Each number is 500 + 25 x the weight over its row's rms, rounded and kept within 0 to 999. Layers, rows and columns count from 0. Numbers have three digits each. The size before them is the row's rms in percent of the matrix's.

# v: layer 7 attention value, 512x512, rms 0.0578, rows 315-319, columns 128-191
# o: layer 7 attention output (transposed), 512x512, rms 0.0575, rows 315-319, columns 128-191
# q: layer 7 attention query, 512x512, rms 0.042, rows 320-334, columns 128-191
# k: layer 7 attention key, 512x512, rms 0.0425, rows 320-334, columns 128-191
v315 104:501510535476447506496531474474488472554502521506474489544486501470473550531507509495512504479532506517526507522490468486470518494494517518505492532479544520519521508472500519504535532495478518
o315 108:483523517503500477490519487491444535493493523443538492479467518448500485488447494505547463502478504493469515503494514498497535509502513508488501493513528506514473472467525518498517502551525527
v316 110:500494541460506517513491466490477454531490492485479485559486478485420490494501504477501517538499477494507537472495504501500501490528555510434486535456441485488503518480472501476486509493517513
o316 114:447501542452530458474486493522433478479522530574451521494551443505544494476490506474504490501498502494479456527539501487493490467491490521525521513487503487455492514482511518525486503502537518
v317 103:514475455543510481532456443492520459509492464521505478509504529571486515509503494457495522495500481516502516501514496515543487505498526494514510485480482514536492502532500482467491525511480518
o317 107:495479497514499504480467525468556485523480484527479484515521500441505526448496466473564492451517523509531434495474504466513462498491495481479504544500476493533518499515558481482442489483495491
v318 103:492529496505541509523497502550496508480527532471525486476574525499486477512476508489460555486536515482500508505472504493484486483503492485479490446495521457503469489482491534478505512464480518
o318 111:484484497505560553484500462512495504491482481501466471507524523515513508516509488476562572462496503497515508524491519484527531492448535491455508485517497499538486531479460495489482486498494532
v319 105:526505577503522504501465483506489493506523478497504544490527486507548467451542501544507473494478517508518522510467490516568514509465511491526483467511508456500485497524505512531528512424508507
o319 107:526502523528500490516460464497480521495511503485520452536477522489491543550485470531493471507506505503529479510519494465445498483508496465468515479494481515487488553516475552540506498453542504
q320 086:486521515468489520541470527526508495518527488485521535523517509495501494491501469485513529507443486481466441491563505528522512498465495462514511551498493462458549475486519529479509478484487477
k320 083:501485479509500496498496488519479462462469501520479470512402501521521497546505500503457467486522483503487480525462452473522520480496496521483499447527541494508485548507495477510469513476509510
q321 086:481530500507477492527522491464554519495473486480509485475530495500507450466477496461547487447498478515511510500496494494448484517494506575490503488497510483491503481517485498398496505550528482
k321 085:525483497522503485471491527488466516524479469478507475501531465545512487486547489511503499448451523480482456480481532488479503483508482499551472514498450500490494512503514521493495492420480459
q322 090:500482514544500467502544477510476469501481491510496476500466530464461481516480482508554460478508471551481522584466513532477468545500540529514537510502506472482489530496491480467472502543520515
k322 087:500489476502458517471498505509483545505503495473457543511529488502469482507489498450499544476502502451479482463503510475444560483508499461545519521506419511517475507447527503491506476457458450
q323 084:492506455523490487475511510503454469471477485516517488482520501484512488510509500521528491478543493502548500484492461494440469463486481490481496489512492498514455550548490499501482496512541541
k323 080:515539506515532493504491510480537439540481511492455529509497500498490502456464503521487525500478484475494516521508490499548512499514536483498473471543495522498504463500482502496493536567489479
q324 092:522496532528458468502515467475509458491526502503469501455444501431485522477523504502492468538508486513492499473518521498490485474522474495496488491468541505511487474489493490465464523540494605
k324 090:492496481484465485461491526456461531520476473475499496493527505529479494531492524507535528480507530495516458538466523484457517519511512509542516533511481497500499481467511517461529461471491403
q325 078:485482469534496484498515472518487490456501547489448458453512465511485497531479491529513512512519523547521490542506538513506459533495456501472466510489524488559476516486461459517488505509555478
k325 084:493497471482472488492509494481548458479558507513475538497491517545462504459475456504470508506551519490503526499498490505483458514527482493525538465508481476522482473539525498504503515446512539
q326 096:505526488514490487498528488507478508486521510494531491509503509522462490498440518528525501478543508482517517485466536509472513525540497510483518492508481487506473513514474472461491491492528492
k326 084:512471520499528532524472540489498493446529524500530506488474510510514508481551513518426489471499488533514499547514482468513465453484532539507493504517528479501562499505517480485546533521464531
q327 083:509486519501504520497486455537508478492505514525492511516554481548502552513493507494488537459556538487473503491488475483457473481467490520477496543478492521479493539518520524477522503470490478
k327 086:537494500522464502507479501561488524485501466514503493496488498487504518487461487519491490506483516535523503501496491547482456526468499509543513500530504467491473481529494465527466472484468542
q328 090:536479523524516458512510461466485489494536540508467500425482519467471523488499474470472471526503533537487500496496487510447480498494485434482507512487538549500494498486498507517460518520498557
k328 091:529503517489524512462478495484541495486533507507440492523530484483471507487524533511458520488520481482495514424529519473468524514501516481523504507510481486481472536482486498482525483475500485
q329 087:505490480511499452501518508515477460471467473516436534481523498486476499514481456455452508479552526511492523535530481522490478540476490481466496482510538494494486546452546474526512551505547483
k329 084:526497529487547529492479510500495473487539547507512472493497530465511510514512489537461468520516510502483533507528490506470450477477518465509476505466515484471487519477500508472496522515486502
q330 087:507485490511497526499468528509544467506502515480476511530524513485522495501533498500534528510507530488480459479523539498527518468477510495494510474483482487495485485486471513490556476486479464
k330 094:472505469506483534491496507538482525526470494463532493496510525494581489546531490537521516532440511496534478438498517484509524529525461486496482525449522529505491489494473531560471479486435477
q331 087:536493507454494471477478522486543538498504451507515515492478522489487479511508501463505494508516487490500491508531470520515516491498493521496468437519495470460532519480545502490518508514467483
k331 085:458466527477501490518500555534550517512514475507468505507524493486460493505505541486493512469498514489480451498489528499500541467522509489538532516518472549476487533520520463532472516475518449
q332 085:519506493527501500471520491462496482512500513488486511461499494485467549479481490504502467504513509534502501511515460480469457515501511472526500492483528491483496538497495464515509487509499471
k332 087:504521459490568514456510498481466482460536506488498496499484541494465534435532526479479505514513514502505529493517491512503488532516526529565502522483519472540499529472488508509483522525521520
q333 094:495520509532494472489502519539481479470487505556512444469512472501494492504494548547511516484469525468501492524490535458486522480493533507532500470498484526518461485497460493471499479511494484
k333 089:502568483511488519538500524507457499556479495525465485531490523499562484534474506535540475499506532507525543502457489500502511490523514508516531497503541493482493505504505500454482463450460481
q334 093:489504490509505492523451506482531478518468466473501499521528514505516502536492504497516463499477450507490513510511459490478506471499474500543492534480536491468515502510462514543518541493470479
k334 087:521476499483478465470509520474519505477537507534480510494491567479483491523516484511456497495537487478531469519486475470477504474468517507496517542556475502512488508500518509452533494516505491